Weights of a small GPT-style language model, trained from scratch on English Wikipedia.
Size: 13 layers, 3 heads of 64, vocabulary 4073, 10.5M parameters.
Architecture: RMSNorm before each block, normalized queries and keys, local attention windows, skips across layers.
Training: a variant of Adam for these matrices, 5674 steps.
Each number is 50 + 15 x the weight over the matrix's rms, rounded and kept within 0 to 99. Layers, rows and columns count from 0.

# up: layer 3 MLP up, 768x192, rms 0.0986, rows 420-472, columns 64-127
# down: layer 3 MLP down (transposed), 768x192, rms 0.1, rows 420-471, columns 64-127
up420:53 54 58 48 58 14 39 60 53 35 29 60 29 57 65 79 33 57 38 51 23 37 58 28 40 52 47 63 62 59 58 50 48 50 38 49 49 23 42 72 41 50 44 57 04 34 69 32 72 27 56 56 77 48 64 63 61 62 39 20 50 36 68 43
down420:47 33 80 60 53 45 66 32 83 57 41 61 33 76 33 63 30 55 42 50 29 33 52 47 31 75 44 54 57 50 52 44 62 40 71 77 54 49 42 43 71 44 66 75 46 20 26 46 67 46 46 67 82 45 46 44 87 53 68 49 30 32 77 36
up421:66 50 49 40 68 40 59 63 65 59 25 50 54 38 75 35 24 45 46 39 70 33 76 38 46 53 35 60 42 49 53 48 44 66 59 02 47 48 31 60 58 62 51 50 56 52 45 39 81 68 48 60 68 58 31 68 65 68 58 30 66 52 70 75
down421:46 79 40 66 36 29 22 60 54 57 63 47 68 34 44 58 21 29 45 42 56 50 22 40 73 82 42 44 66 41 55 70 46 41 67 64 60 72 49 67 49 27 57 75 46 47 31 40 42 55 39 49 57 26 42 52 66 40 49 65 36 59 61 44
up422:49 59 26 47 41 59 34 47 29 57 40 80 52 40 53 61 71 45 48 54 31 59 34 56 50 40 58 65 87 34 61 58 60 30 51 68 57 63 77 58 37 22 36 46 49 43 32 52 69 38 89 60 62 52 56 42 49 67 48 42 64 54 37 62
down422:72 52 64 26 28 41 81 44 55 61 56 58 63 40 53 24 51 48 71 36 46 41 43 44 60 79 36 65 34 68 81 49 49 53 89 30 50 50 59 68 63 51 37 46 48 48 31 58 37 39 27 44 55 56 59 55 64 64 50 66 81 54 59 45
up423:72 19 34 66 42 62 16 51 27 63 27 76 60 52 38 67 63 42 67 35 77 44 40 28 57 38 60 56 41 46 55 70 54 75 41 36 92 43 41 66 34 46 67 50 47 38 65 36 45 32 59 54 53 68 70 89 51 44 82 51 26 58 48 69
down423:79 41 37 50 49 50 73 50 51 34 67 38 55 63 45 43 45 60 48 49 60 30 46 72 65 45 42 37 49 54 58 40 61 22 60 65 37 44 44 42 65 56 94 65 60 62 46 58 43 48 29 42 17 39 49 41 77 48 62 34 59 59 63 59
up424:59 57 31 42 21 73 66 40 36 70 53 35 36 41 54 71 48 65 49 46 64 48 47 28 61 46 87 65 54 43 47 64 49 48 64 55 80 74 46 98 27 41 51 42 26 82 66 74 64 82 54 62 52 59 41 47 60 52 49 52 53 86 61 39
down424:42 71 26 71 34 37 33 24 49 55 40 81 36 84 48 66 61 63 59 48 54 46 37 49 72 62 62 45 76 43 65 51 67 36 21 41 46 48 29 73 41 56 62 62 52 71 43 38 26 42 62 57 50 55 69 32 45 55 88 28 23 59 42 39
up425:34 39 24 51 36 38 63 46 38 57 48 18 39 49 52 39 34 45 80 49 54 50 50 15 40 29 56 76 56 48 49 47 72 87 14 27 58 58 57 38 44 69 48 56 50 40 41 44 33 49 41 48 62 70 69 67 60 33 44 52 61 49 31 80
down425:42 46 70 51 65 42 32 49 86 32 24 63 56 62 39 23 32 29 28 77 66 54 54 47 56 39 64 42 29 53 59 56 72 52 44 53 53 57 21 61 79 38 62 52 48 35 77 36 34 84 52 62 53 39 75 39 63 26 36 77 32 40 60 44
up426:43 49 28 63 65 57 52 55 60 46 26 65 32 59 43 42 14 33 53 64 57 44 56 48 59 38 51 79 55 54 69 32 44 40 43 59 64 49 49 40 58 49 55 41 31 57 62 46 81 47 78 53 64 43 57 56 54 59 50 60 51 47 30 70
down426:62 37 72 36 71 34 69 65 56 37 39 54 47 55 50 53 62 48 46 71 40 80 70 50 59 83 39 66 11 42 45 69 64 57 54 49 67 44 64 35 45 53 29 45 37 46 52 74 38 48 56 31 41 55 49 29 53 56 56 50 49 66 45 45
up427:77 38 32 18 69 59 31 51 44 58 21 56 69 58 32 49 47 49 43 20 39 62 58 43 57 33 57 41 67 66 41 28 66 56 74 37 34 40 78 59 50 58 75 39 45 45 55 38 79 27 70 73 34 47 61 82 41 55 31 39 37 62 50 36
down427:34 48 54 43 60 36 40 53 50 55 55 35 58 38 29 50 28 54 25 60 56 55 61 63 64 50 56 65 56 57 49 34 34 40 60 50 56 42 53 49 59 60 24 56 49 67 22 64 32 49 69 45 13 50 45 17 51 65 78 58 48 63 61 56
up428:75 48 51 58 13 24 69 60 27 60 62 47 55 38 59 37 78 67 64 26 38 57 67 53 33 32 26 62 56 27 41 41 52 73 69 40 52 68 75 55 59 81 53 58 42 53 50 51 31 70 53 57 49 64 53 36 57 50 64 56 57 68 48 42
down428:56 25 45 52 48 45 73 49 45 63 68 38 44 56 50 48 37 38 38 51 29 21 57 49 58 36 62 66 72 65 42 15 73 20 57 37 35 35 56 66 38 57 31 26 46 61 55 37 69 56 74 39 45 28 51 28 43 74 59 18 50 55 72 69
up429:49 35 80 22 55 25 45 43 39 72 44 38 43 47 77 60 37 60 42 12 60 60 55 50 33 39 40 43 42 40 58 30 39 76 26 21 49 37 37 63 48 72 55 68 49 54 62 43 70 48 45 47 52 55 51 36 58 64 60 50 54 36 86 57
down429:60 78 67 46 57 49 42 57 47 63 56 47 45 76 51 62 51 44 47 40 55 47 28 64 25 63 56 50 64 59 46 51 60 41 57 67 32 63 42 65 71 26 54 83 60 38 33 74 55 48 58 70 43 59 13 27 60 57 30 25 47 42 64 48
up430:53 45 52 41 30 39 37 53 37 54 79 83 56 35 55 60 57 32 53 54 28 45 65 36 21 40 36 56 38 64 31 61 48 72 30 70 60 46 77 56 35 60 66 62 63 31 60 87 65 49 45 76 40 41 53 55 37 48 56 54 52 27 43 50
down430:58 57 45 45 66 44 46 57 59 15 33 84 25 55 40 50 51 28 60 54 58 29 29 49 71 84 30 76 63 58 41 67 25 38 69 70 51 63 47 67 50 57 45 50 47 63 64 14 70 53 77 52 28 36 75 14 64 27 73 53 38 54 44 76
up431:46 32 20 52 35 62 77 47 53 40 53 66 35 41 36 41 51 59 55 48 51 53 37 59 17 41 29 43 59 56 80 49 40 75 40 63 41 35 61 49 40 33 69 59 49 40 47 68 60 52 39 37 81 48 68 29 37 51 43 42 32 55 54 62
down431:39 25 35 78 45 75 48 43 62 30 50 33 57 44 84 51 58 74 18 56 51 77 45 39 54 63 55 48 31 51 61 50 51 64 33 44 45 46 31 43 61 55 75 65 52 42 47 37 56 43 26 33 66 42 48 49 61 31 52 40 48 73 50 31
up432:58 63 52 31 56 55 75 61 50 24 32 67 69 57 55 39 56 21 66 40 45 63 54 42 74 27 55 71 68 62 44 41 46 57 59 42 70 58 45 79 54 57 47 52 42 54 30 50 43 38 31 59 35 58 67 31 39 72 60 42 55 21 50 73
down432:44 63 44 41 43 70 42 58 56 55 32 61 43 56 35 56 45 53 39 59 51 50 71 59 58 48 23 42 44 24 64 45 35 42 44 50 74 34 46 28 17 68 72 39 70 33 57 41 45 58 49 49 52 47 24 41 21 50 41 29 49 50 40 43
up433:51 38 19 48 42 36 53 60 45 54 47 76 65 13 62 43 70 47 63 41 65 53 63 39 49 19 45 69 45 70 43 72 29 73 28 64 51 21 54 69 31 57 57 35 49 77 51 68 59 30 36 56 69 69 74 37 30 86 51 24 39 48 25 45
down433:44 55 30 46 60 71 71 27 46 56 66 39 46 69 59 51 41 65 31 66 51 72 53 61 48 42 48 41 65 71 46 58 68 40 32 48 59 51 57 44 72 14 66 46 40 73 67 57 34 44 22 50 62 62 58 40 50 31 50 54 81 61 42 62
up434:37 46 50 38 35 57 33 80 59 72 40 36 40 27 27 34 53 38 52 24 41 48 77 24 53 22 25 45 70 14 47 71 28 61 61 49 54 60 66 60 50 58 60 64 57 32 33 75 51 37 51 75 60 57 58 56 68 75 36 11 63 46 40 47
down434:42 44 61 14 65 51 28 51 50 54 72 59 69 31 36 45 65 53 38 41 59 56 53 12 93 30 38 39 57 60 05 34 38 29 48 31 60 47 08 53 17 59 58 43 57 49 76 44 50 55 40 56 30 11 56 33 37 55 58 40 28 39 52 58
up435:66 60 50 10 42 75 57 44 29 37 56 95 50 39 63 68 45 43 24 91 72 42 70 33 33 42 44 59 48 67 51 54 36 56 57 41 79 46 61 72 46 85 65 27 30 53 93 40 32 39 82 59 44 67 46 45 51 46 50 49 77 60 61 57
down435:35 72 48 48 51 65 84 44 67 61 37 18 69 43 54 68 79 49 63 68 38 35 48 35 25 43 99 31 19 60 51 34 80 70 69 64 64 57 50 57 41 44 57 75 33 67 32 40 29 70 49 37 45 52 49 59 55 51 75 34 33 38 71 72
up436:46 59 34 41 65 48 69 50 50 47 48 49 67 30 52 60 51 40 53 46 35 44 60 42 18 47 49 57 64 39 64 34 55 66 38 64 51 68 63 42 50 49 35 45 32 57 62 76 64 58 46 49 42 98 59 32 35 38 62 67 53 76 34 66
down436:45 19 44 54 34 50 38 70 47 54 51 46 44 44 57 60 46 79 29 26 55 46 36 53 38 45 31 30 48 60 57 41 49 58 70 15 58 37 46 50 39 57 62 74 64 45 55 42 59 59 57 46 56 14 58 63 44 54 50 26 58 42 55 58
up437:51 37 63 39 48 49 60 76 48 53 49 56 58 12 61 37 60 60 76 48 83 55 50 49 49 33 53 40 19 43 68 46 58 51 32 54 50 28 32 57 26 55 75 36 38 54 55 52 44 34 80 74 61 46 73 39 36 65 68 60 44 68 50 64
down437:44 52 17 46 52 63 61 27 52 40 72 49 41 74 44 47 31 42 22 58 70 66 62 54 68 40 25 69 25 61 41 57 42 43 69 52 68 46 32 51 61 54 51 32 55 49 48 77 66 32 15 56 30 43 47 59 68 57 27 60 54 45 54 68
up438:64 33 35 58 36 34 42 69 25 53 36 36 40 31 54 54 57 52 87 61 63 53 86 56 35 38 51 56 34 56 59 40 37 35 42 49 53 69 43 55 68 57 49 36 55 55 52 45 65 72 70 53 36 42 76 23 62 51 27 45 33 40 78 61
down438:58 37 81 62 50 49 58 48 54 61 45 43 37 45 45 42 61 46 72 76 61 63 56 49 34 53 36 60 48 35 74 56 76 66 26 62 60 03 19 19 55 52 37 55 68 52 55 31 59 66 48 53 60 39 58 71 47 46 27 47 35 17 32 39
up439:57 47 17 09 69 12 41 74 52 56 44 36 69 15 65 28 28 31 31 42 56 58 66 68 49 35 68 59 41 64 52 27 35 37 69 48 45 59 72 51 29 56 61 53 15 30 44 58 63 56 63 69 49 55 44 77 55 23 35 55 32 57 83 50
down439:62 63 53 64 60 66 34 60 49 36 54 37 29 49 42 60 64 39 65 38 56 07 37 48 62 43 72 51 81 64 59 25 48 39 68 33 66 58 42 65 52 47 33 45 31 57 72 64 92 57 59 53 22 29 39 33 62 25 36 55 44 49 39 47
up440:51 47 38 50 32 53 76 58 69 35 43 49 41 57 50 49 40 49 49 43 30 78 54 46 39 48 55 55 44 59 63 73 43 67 60 70 66 31 71 58 44 81 48 46 25 78 47 39 40 49 67 45 61 52 46 26 65 75 69 27 50 51 49 36
down440:28 67 14 45 43 37 33 46 52 43 40 39 55 31 57 77 69 36 53 21 33 41 52 45 58 54 52 61 48 51 40 61 50 38 16 26 53 78 77 44 49 41 26 49 61 58 52 36 52 50 42 46 55 39 38 76 62 42 44 82 36 77 49 56
up441:45 65 76 34 42 46 43 61 48 43 54 36 61 45 31 66 12 43 73 46 47 45 27 23 53 43 31 57 65 57 52 65 56 82 45 74 68 33 29 41 29 55 63 58 46 60 71 41 63 52 77 69 72 37 57 65 30 75 48 39 50 27 40 60
down441:27 73 65 59 46 66 66 40 52 21 36 40 67 52 60 54 51 43 52 55 66 50 32 38 29 49 32 59 67 55 51 51 44 43 22 76 39 52 41 62 59 50 40 58 64 53 64 25 54 58 40 33 55 48 40 25 20 52 59 48 50 50 54 45
up442:75 29 48 40 07 43 37 75 37 51 59 82 50 42 20 50 27 47 35 52 55 63 52 43 37 51 24 67 55 73 66 56 25 68 65 41 61 31 51 61 36 50 77 57 33 63 31 64 51 58 60 54 60 37 82 62 43 55 61 44 69 54 34 49
down442:41 66 60 61 50 47 34 51 39 54 31 39 35 38 74 60 43 51 57 67 06 41 59 30 65 57 79 18 44 21 60 37 67 57 61 49 71 72 75 47 53 42 46 68 42 44 60 61 59 44 57 47 68 51 64 62 25 67 55 68 43 41 26 38
up443:30 37 45 49 65 49 42 40 29 49 61 63 58 63 67 50 60 16 50 48 62 55 47 38 47 33 49 57 56 63 40 26 33 56 55 61 39 62 61 34 43 70 36 66 54 51 51 49 47 48 58 39 57 37 59 55 17 23 59 55 59 60 55 79
down443:43 69 51 59 45 38 51 64 48 64 44 42 48 20 43 42 48 66 50 26 65 37 54 23 27 40 57 32 55 44 50 61 49 65 58 50 45 32 56 47 46 51 61 27 43 89 62 49 77 55 68 50 66 40 55 62 54 70 47 40 56 50 52 25
up444:56 40 46 63 39 68 32 37 41 58 50 59 36 54 66 34 43 40 69 59 35 33 52 55 42 47 56 63 52 46 84 35 33 46 42 38 58 53 50 51 49 75 38 35 64 59 52 56 43 37 35 49 54 34 54 53 50 48 37 37 72 39 45 55
down444:43 41 41 39 41 50 54 47 34 46 55 42 55 62 46 58 33 55 37 50 50 60 40 45 50 47 53 56 50 52 41 74 53 58 46 48 61 62 49 60 54 43 12 43 69 50 54 50 43 53 25 55 62 37 49 63 47 54 42 56 48 44 40 32
up445:77 24 52 70 46 20 30 32 58 42 38 35 27 55 33 75 42 50 46 67 82 54 58 37 74 47 50 64 48 33 66 73 47 69 45 75 54 43 53 62 67 61 43 32 53 65 65 52 36 36 70 37 56 41 37 69 28 80 54 39 40 33 46 84
down445:53 30 41 53 36 42 61 60 60 60 42 62 34 43 42 51 51 71 72 89 56 60 59 47 78 46 62 48 39 31 42 64 66 49 33 38 48 51 70 47 62 54 26 24 44 28 40 47 56 39 42 87 24 33 58 50 52 41 87 55 32 54 37 53
up446:64 39 50 43 61 34 55 48 55 72 39 90 61 60 52 68 67 48 34 70 86 58 60 21 30 38 21 37 62 47 56 58 47 69 56 61 44 45 49 65 14 60 54 41 38 60 55 70 58 47 56 60 62 53 51 34 63 46 50 68 50 55 30 38
down446:36 62 53 60 74 69 28 54 87 39 70 37 54 60 32 66 61 55 53 64 59 30 49 52 56 60 51 70 65 36 54 47 35 53 62 67 34 68 46 44 41 43 64 40 77 52 56 66 51 37 48 43 52 69 43 59 67 60 57 51 58 38 28 52
up447:50 55 61 49 37 59 64 57 43 63 47 47 40 50 34 26 63 47 43 46 68 37 74 52 41 53 65 43 18 43 81 62 19 64 06 64 80 51 31 58 64 31 59 33 37 56 69 18 69 63 55 66 52 61 57 39 44 53 14 32 47 67 51 69
down447:54 44 42 59 46 57 56 62 53 33 65 43 50 34 51 25 42 39 32 41 71 41 51 73 60 73 33 50 37 38 54 39 33 21 23 44 29 50 29 56 33 47 67 72 51 44 44 77 45 50 44 50 83 41 82 30 64 47 35 54 36 36 57 48
up448:49 55 43 50 52 30 33 64 52 40 45 45 54 56 56 89 70 49 33 48 45 77 51 42 41 36 39 68 33 49 65 40 27 76 27 51 53 49 46 75 36 44 55 51 27 45 68 45 62 63 55 56 46 57 42 58 35 41 43 50 65 33 48 46
down448:38 49 36 60 48 57 46 49 48 23 32 63 58 53 54 41 44 39 60 70 46 53 41 47 43 52 49 44 44 48 48 32 61 38 57 74 33 50 49 38 66 50 45 60 55 68 51 39 35 55 64 25 56 35 32 48 44 50 50 51 38 39 47 69
up449:58 67 53 60 54 49 68 71 71 39 36 35 37 43 47 57 79 46 47 34 64 53 53 46 10 38 37 32 34 59 71 45 63 71 38 45 37 46 52 53 43 76 63 59 71 59 28 57 66 60 56 49 88 79 67 48 57 63 56 46 21 58 35 51
down449:41 70 48 53 27 92 57 47 52 27 35 48 44 39 57 42 52 44 43 56 42 39 75 54 28 65 60 58 61 73 36 46 56 37 62 75 28 46 44 44 56 50 66 85 21 56 42 38 47 59 35 25 90 27 56 46 70 59 34 47 64 25 30 49
up450:53 46 50 42 31 65 65 38 55 36 46 62 57 45 75 65 21 73 52 54 52 62 59 38 47 36 51 35 48 47 55 25 56 45 63 65 46 41 47 55 48 72 41 51 57 49 53 54 71 31 48 31 65 66 35 54 51 36 53 78 52 40 30 79
down450:69 57 37 41 55 27 64 63 25 53 23 25 50 62 20 63 46 25 49 68 34 43 47 36 48 54 42 48 20 40 37 40 51 64 58 57 53 47 55 34 50 20 34 67 62 55 35 56 52 39 43 42 07 49 63 45 79 59 48 51 61 67 27 45
up451:57 30 44 68 50 31 50 49 76 47 51 40 19 46 16 39 62 08 72 56 41 38 73 54 59 24 29 56 79 66 32 89 39 48 39 54 69 36 26 56 51 40 45 51 16 66 44 68 81 51 58 60 60 35 58 61 63 26 64 15 43 67 47 54
down451:73 67 35 48 45 45 32 63 33 73 68 60 53 64 58 43 55 43 54 36 37 56 44 46 71 78 39 61 54 36 45 17 33 40 47 23 58 54 75 43 65 27 16 35 59 67 23 29 53 76 68 57 31 60 08 43 82 48 60 63 73 45 29 43
up452:28 41 30 36 65 56 24 83 35 46 58 48 52 44 52 45 87 51 55 54 36 56 52 45 60 36 43 46 55 63 65 65 54 57 67 51 82 74 42 42 67 40 33 40 38 40 68 25 57 44 31 63 53 67 72 53 43 53 59 59 42 56 26 41
down452:38 53 47 53 28 38 71 56 38 46 53 14 90 42 60 35 48 51 24 27 54 35 62 45 46 75 52 69 39 67 53 73 88 47 45 32 63 38 55 68 34 39 91 35 53 24 43 35 36 33 24 44 57 65 41 45 36 64 54 61 48 42 53 77
up453:33 39 66 23 67 66 38 49 68 55 62 62 40 40 41 57 21 41 54 41 40 41 67 34 56 53 48 71 56 64 56 35 41 51 45 65 44 42 49 54 44 50 39 35 52 67 53 41 52 69 35 38 65 65 68 49 36 21 61 56 40 73 33 67
down453:32 86 58 57 36 20 47 82 40 51 58 44 61 60 44 42 56 58 48 61 77 59 31 51 53 64 59 41 57 34 40 47 46 31 37 46 71 41 48 55 60 26 41 44 72 66 68 50 18 76 35 61 46 57 48 49 51 68 52 47 35 82 67 44
up454:59 69 54 30 60 33 52 40 49 62 55 39 61 51 65 69 39 31 63 40 47 51 53 38 35 11 35 80 39 66 34 70 21 47 73 45 42 56 34 61 54 25 67 54 60 77 58 26 46 44 50 59 45 61 43 70 64 22 38 57 29 59 52 49
down454:40 56 48 38 41 56 58 35 50 48 66 44 46 40 48 58 29 39 43 51 59 60 60 61 40 43 58 39 55 63 64 65 54 60 40 48 41 39 74 53 37 50 26 52 40 70 70 46 46 43 63 49 17 54 42 37 52 61 44 51 59 30 68 48
up455:48 56 32 33 47 17 34 49 26 78 15 61 61 50 70 76 52 50 44 44 55 49 59 55 54 39 44 71 43 56 24 37 38 51 24 48 42 37 36 52 47 59 66 39 57 59 46 29 47 46 46 62 47 39 49 53 34 60 46 35 58 37 55 50
down455:39 61 50 67 51 26 41 61 47 48 48 56 54 60 51 60 74 54 67 35 40 41 64 49 60 39 50 83 45 40 60 40 66 36 33 46 52 48 37 66 71 45 82 42 64 40 70 56 45 63 31 35 42 48 22 48 52 38 41 64 51 52 64 67
up456:68 38 45 66 08 61 47 61 48 74 37 47 17 43 45 46 30 64 71 48 50 31 56 41 45 55 40 65 54 38 44 52 09 69 36 46 57 70 29 56 51 49 63 42 45 30 46 61 87 49 59 48 70 60 43 39 70 57 56 48 46 40 80 74
down456:76 58 84 32 21 60 39 49 35 61 44 45 52 25 43 42 60 70 46 53 59 27 66 39 46 44 22 53 44 73 33 51 52 45 56 30 27 75 30 48 54 52 53 26 73 54 53 49 37 45 29 59 72 79 58 51 55 40 50 39 48 47 40 43
up457:50 45 69 52 28 30 62 59 48 49 71 81 29 42 64 46 54 36 49 64 65 51 69 62 50 50 33 55 29 66 74 45 38 64 67 55 77 53 87 42 40 27 67 54 35 37 33 62 64 72 42 67 88 54 66 75 35 42 63 70 22 26 22 69
down457:41 49 52 52 50 49 42 46 49 37 51 41 30 55 42 61 58 30 62 67 28 63 69 54 54 55 49 60 18 32 43 29 54 67 79 59 52 35 62 25 58 38 80 81 37 61 52 27 62 64 58 48 71 45 35 50 41 52 51 48 39 37 39 46
up458:32 31 57 39 46 66 49 44 64 50 43 56 55 38 57 98 34 41 79 47 33 24 60 30 32 51 38 48 74 36 55 21 55 39 44 77 82 82 56 76 42 49 58 40 52 70 43 48 40 24 58 45 72 52 48 47 74 22 41 27 53 53 49 51
down458:49 50 59 49 41 34 43 50 47 17 72 49 41 85 53 75 51 81 31 45 54 16 52 54 33 51 33 34 50 45 40 15 56 51 69 53 56 71 61 56 50 45 68 36 49 49 76 53 44 72 26 43 52 70 58 49 78 51 47 59 56 52 81 40
up459:68 84 45 48 22 44 39 58 27 26 27 98 68 67 44 69 48 41 36 38 68 38 15 54 54 44 45 60 17 55 53 36 65 66 32 48 75 47 51 65 42 67 57 46 30 52 69 74 79 53 78 46 44 28 40 70 33 45 72 48 64 48 43 30
down459:37 28 68 65 58 51 57 43 55 59 61 47 71 43 58 51 68 40 68 52 20 65 74 49 66 22 84 43 38 57 38 51 81 44 41 43 64 50 37 37 32 69 51 46 15 32 56 68 73 53 48 32 28 71 64 67 57 62 51 44 34 51 48 29
up460:35 37 58 42 18 62 23 53 41 80 64 54 73 34 86 45 30 49 77 46 53 69 52 31 57 37 35 50 29 57 47 45 33 68 63 34 72 53 38 25 39 62 49 39 35 72 32 37 78 75 42 62 81 61 67 64 43 67 55 29 48 36 53 53
down460:53 59 41 60 56 69 81 40 33 72 44 59 37 28 41 21 17 55 64 69 65 56 36 23 61 39 25 23 38 20 38 43 41 51 50 65 62 40 45 81 59 59 58 47 54 53 45 70 34 57 83 33 69 59 59 33 40 72 59 53 74 55 34 40
up461:24 58 55 54 54 36 29 51 38 74 58 79 65 53 26 53 72 43 65 77 50 54 44 42 16 47 49 33 18 38 44 58 39 72 55 54 52 72 45 50 51 50 48 45 52 59 56 45 88 43 67 48 51 40 62 53 55 38 30 49 52 62 50 42
down461:63 23 63 44 60 33 66 53 66 35 67 51 57 70 68 33 49 54 46 39 49 37 54 47 52 74 78 36 56 33 37 46 71 53 66 68 62 48 72 49 68 50 30 80 42 50 65 48 50 46 62 28 24 70 52 78 56 33 66 80 54 47 66 44
up462:82 50 56 42 54 68 38 47 57 44 27 53 41 59 59 52 35 21 28 34 76 76 62 34 44 53 52 71 42 62 63 51 39 46 46 48 81 57 34 60 36 67 27 36 23 60 45 63 67 24 81 61 61 63 95 43 44 45 44 53 48 86 41 48
down462:47 69 75 46 57 81 26 52 45 54 43 60 58 61 35 55 76 59 43 37 30 32 29 68 49 43 70 57 41 47 62 50 42 87 89 55 34 63 32 38 68 70 30 75 79 38 66 66 76 60 82 48 17 28 63 50 25 31 70 74 66 38 17 60
up463:55 33 42 38 56 72 18 58 36 52 60 64 53 41 34 53 39 24 44 54 52 44 57 58 25 39 00 39 32 73 36 78 74 49 56 50 55 64 54 60 54 59 51 73 40 31 59 61 49 64 70 54 72 54 58 61 53 52 62 32 41 31 58 46
down463:26 63 52 68 62 21 40 35 33 35 55 57 48 56 69 44 46 48 33 44 21 17 41 60 70 26 63 59 67 29 62 49 64 52 11 50 11 63 61 42 44 45 47 29 36 21 56 55 77 31 33 43 40 53 74 25 22 38 50 33 44 43 47 51
up464:85 45 39 42 46 38 30 66 57 51 60 40 56 47 52 34 36 37 47 76 52 55 51 43 23 39 46 37 63 85 46 59 71 54 44 44 56 72 41 63 72 69 49 45 18 67 57 33 45 40 34 51 67 51 55 51 41 52 53 65 35 49 49 77
down464:41 27 43 51 17 30 35 44 32 63 45 46 53 51 36 38 16 36 27 77 52 41 41 55 43 64 38 36 70 68 46 42 30 49 47 34 39 34 52 69 56 38 70 50 18 43 50 54 43 55 35 50 45 13 46 77 77 34 18 65 32 36 39 23
up465:61 63 45 66 52 55 47 72 24 63 34 40 51 33 75 79 46 18 47 55 53 56 30 52 51 40 59 65 35 41 48 37 63 44 50 30 27 40 58 42 38 35 66 50 44 36 09 49 70 44 52 72 76 64 54 49 46 63 51 50 45 73 51 58
down465:44 41 44 38 62 53 61 44 60 38 34 52 53 57 31 37 49 23 46 67 67 72 54 65 39 75 49 60 54 40 46 63 46 41 56 40 72 40 49 72 63 48 22 75 47 82 45 46 44 52 60 18 27 39 43 29 56 57 47 71 46 47 75 42
up466:55 79 28 31 39 38 48 61 31 58 57 31 26 50 25 29 20 58 45 33 62 40 64 40 06 47 42 62 42 62 34 48 58 82 62 61 52 31 70 47 58 37 44 40 21 44 40 46 62 47 64 41 68 48 51 66 39 58 35 56 34 42 10 64
down466:57 59 72 69 75 66 75 47 53 68 63 36 36 44 66 49 31 91 49 59 46 84 24 46 44 62 49 62 57 71 28 58 88 53 77 55 38 66 75 23 52 51 79 05 71 50 39 43 32 79 41 57 77 52 70 20 31 52 46 53 51 20 50 24
up467:76 16 76 48 50 79 54 59 47 56 72 60 38 47 59 49 43 18 56 32 49 49 64 54 56 43 50 57 75 56 52 63 68 64 35 27 55 53 99 37 39 84 30 52 70 42 47 80 58 65 54 49 49 57 53 50 37 59 59 51 66 68 35 41
down467:55 58 49 63 56 68 81 35 42 66 38 35 62 56 35 28 70 63 42 35 77 63 72 52 23 56 44 43 39 77 47 39 28 50 10 41 53 56 45 26 31 47 42 62 56 68 40 39 35 23 39 41 42 51 47 33 54 33 30 51 41 67 45 31
up468:61 24 47 31 48 34 69 27 62 31 33 46 16 33 62 48 49 26 49 56 39 23 74 39 55 24 59 50 51 44 57 29 48 72 65 44 32 61 39 58 59 41 43 59 47 42 66 41 43 65 37 64 70 54 57 50 37 59 50 83 39 48 57 55
down468:63 50 74 34 47 31 70 33 51 19 63 54 47 39 40 26 79 81 59 39 71 52 72 61 44 44 85 43 25 67 44 62 65 53 40 51 50 44 59 35 52 53 48 23 32 47 52 40 48 45 43 63 74 45 49 65 51 33 49 25 49 53 48 41
up469:53 28 59 52 42 76 45 34 32 55 36 56 33 41 35 72 56 32 43 49 54 40 62 16 62 53 46 38 45 43 57 48 48 66 39 60 45 51 49 46 58 58 41 40 68 48 64 49 56 71 57 71 70 34 52 63 29 49 14 51 18 44 69 45
down469:41 57 22 58 74 59 51 49 75 39 52 39 49 66 40 65 39 28 44 55 56 62 57 45 24 43 52 47 58 50 77 49 37 52 22 43 45 45 42 39 46 64 45 76 47 48 53 62 60 18 57 33 07 54 29 56 35 34 79 44 60 26 54 59
up470:65 52 32 51 29 06 53 72 57 43 76 50 36 49 66 60 45 37 47 53 26 58 60 62 26 39 66 48 73 59 36 87 45 54 61 45 51 33 55 54 33 43 51 45 40 53 53 66 64 52 85 47 64 53 68 37 30 77 41 39 70 29 64 59
down470:33 58 55 51 24 64 66 55 34 48 33 65 62 57 59 51 50 63 56 58 46 68 58 44 61 35 20 57 65 58 45 65 66 35 46 36 53 34 75 34 47 66 35 52 67 52 75 60 43 43 64 39 23 69 17 47 56 53 46 46 61 49 58 64
up471:43 59 61 31 43 58 61 52 42 49 40 52 50 64 74 43 63 35 43 61 44 30 67 45 54 23 52 76 44 53 65 62 38 53 63 35 66 54 47 64 36 62 47 38 60 53 15 39 68 06 43 44 63 56 55 47 63 80 64 52 65 57 41 40
down471:26 54 60 44 54 63 52 47 51 55 65 62 55 33 34 74 22 46 54 45 63 50 51 60 45 61 23 34 36 34 42 50 41 39 45 51 54 56 59 45 46 41 40 44 53 51 45 63 56 32 70 62 39 68 48 44 50 61 50 80 55 63 46 37
up472:49 81 52 47 47 62 73 36 47 67 50 60 54 35 72 64 65 66 56 47 44 49 34 33 06 70 36 71 46 43 45 50 49 58 43 21 62 32 51 61 58 58 56 24 38 41 56 54 45 70 75 45 53 67 55 62 36 44 53 61 58 51 69 23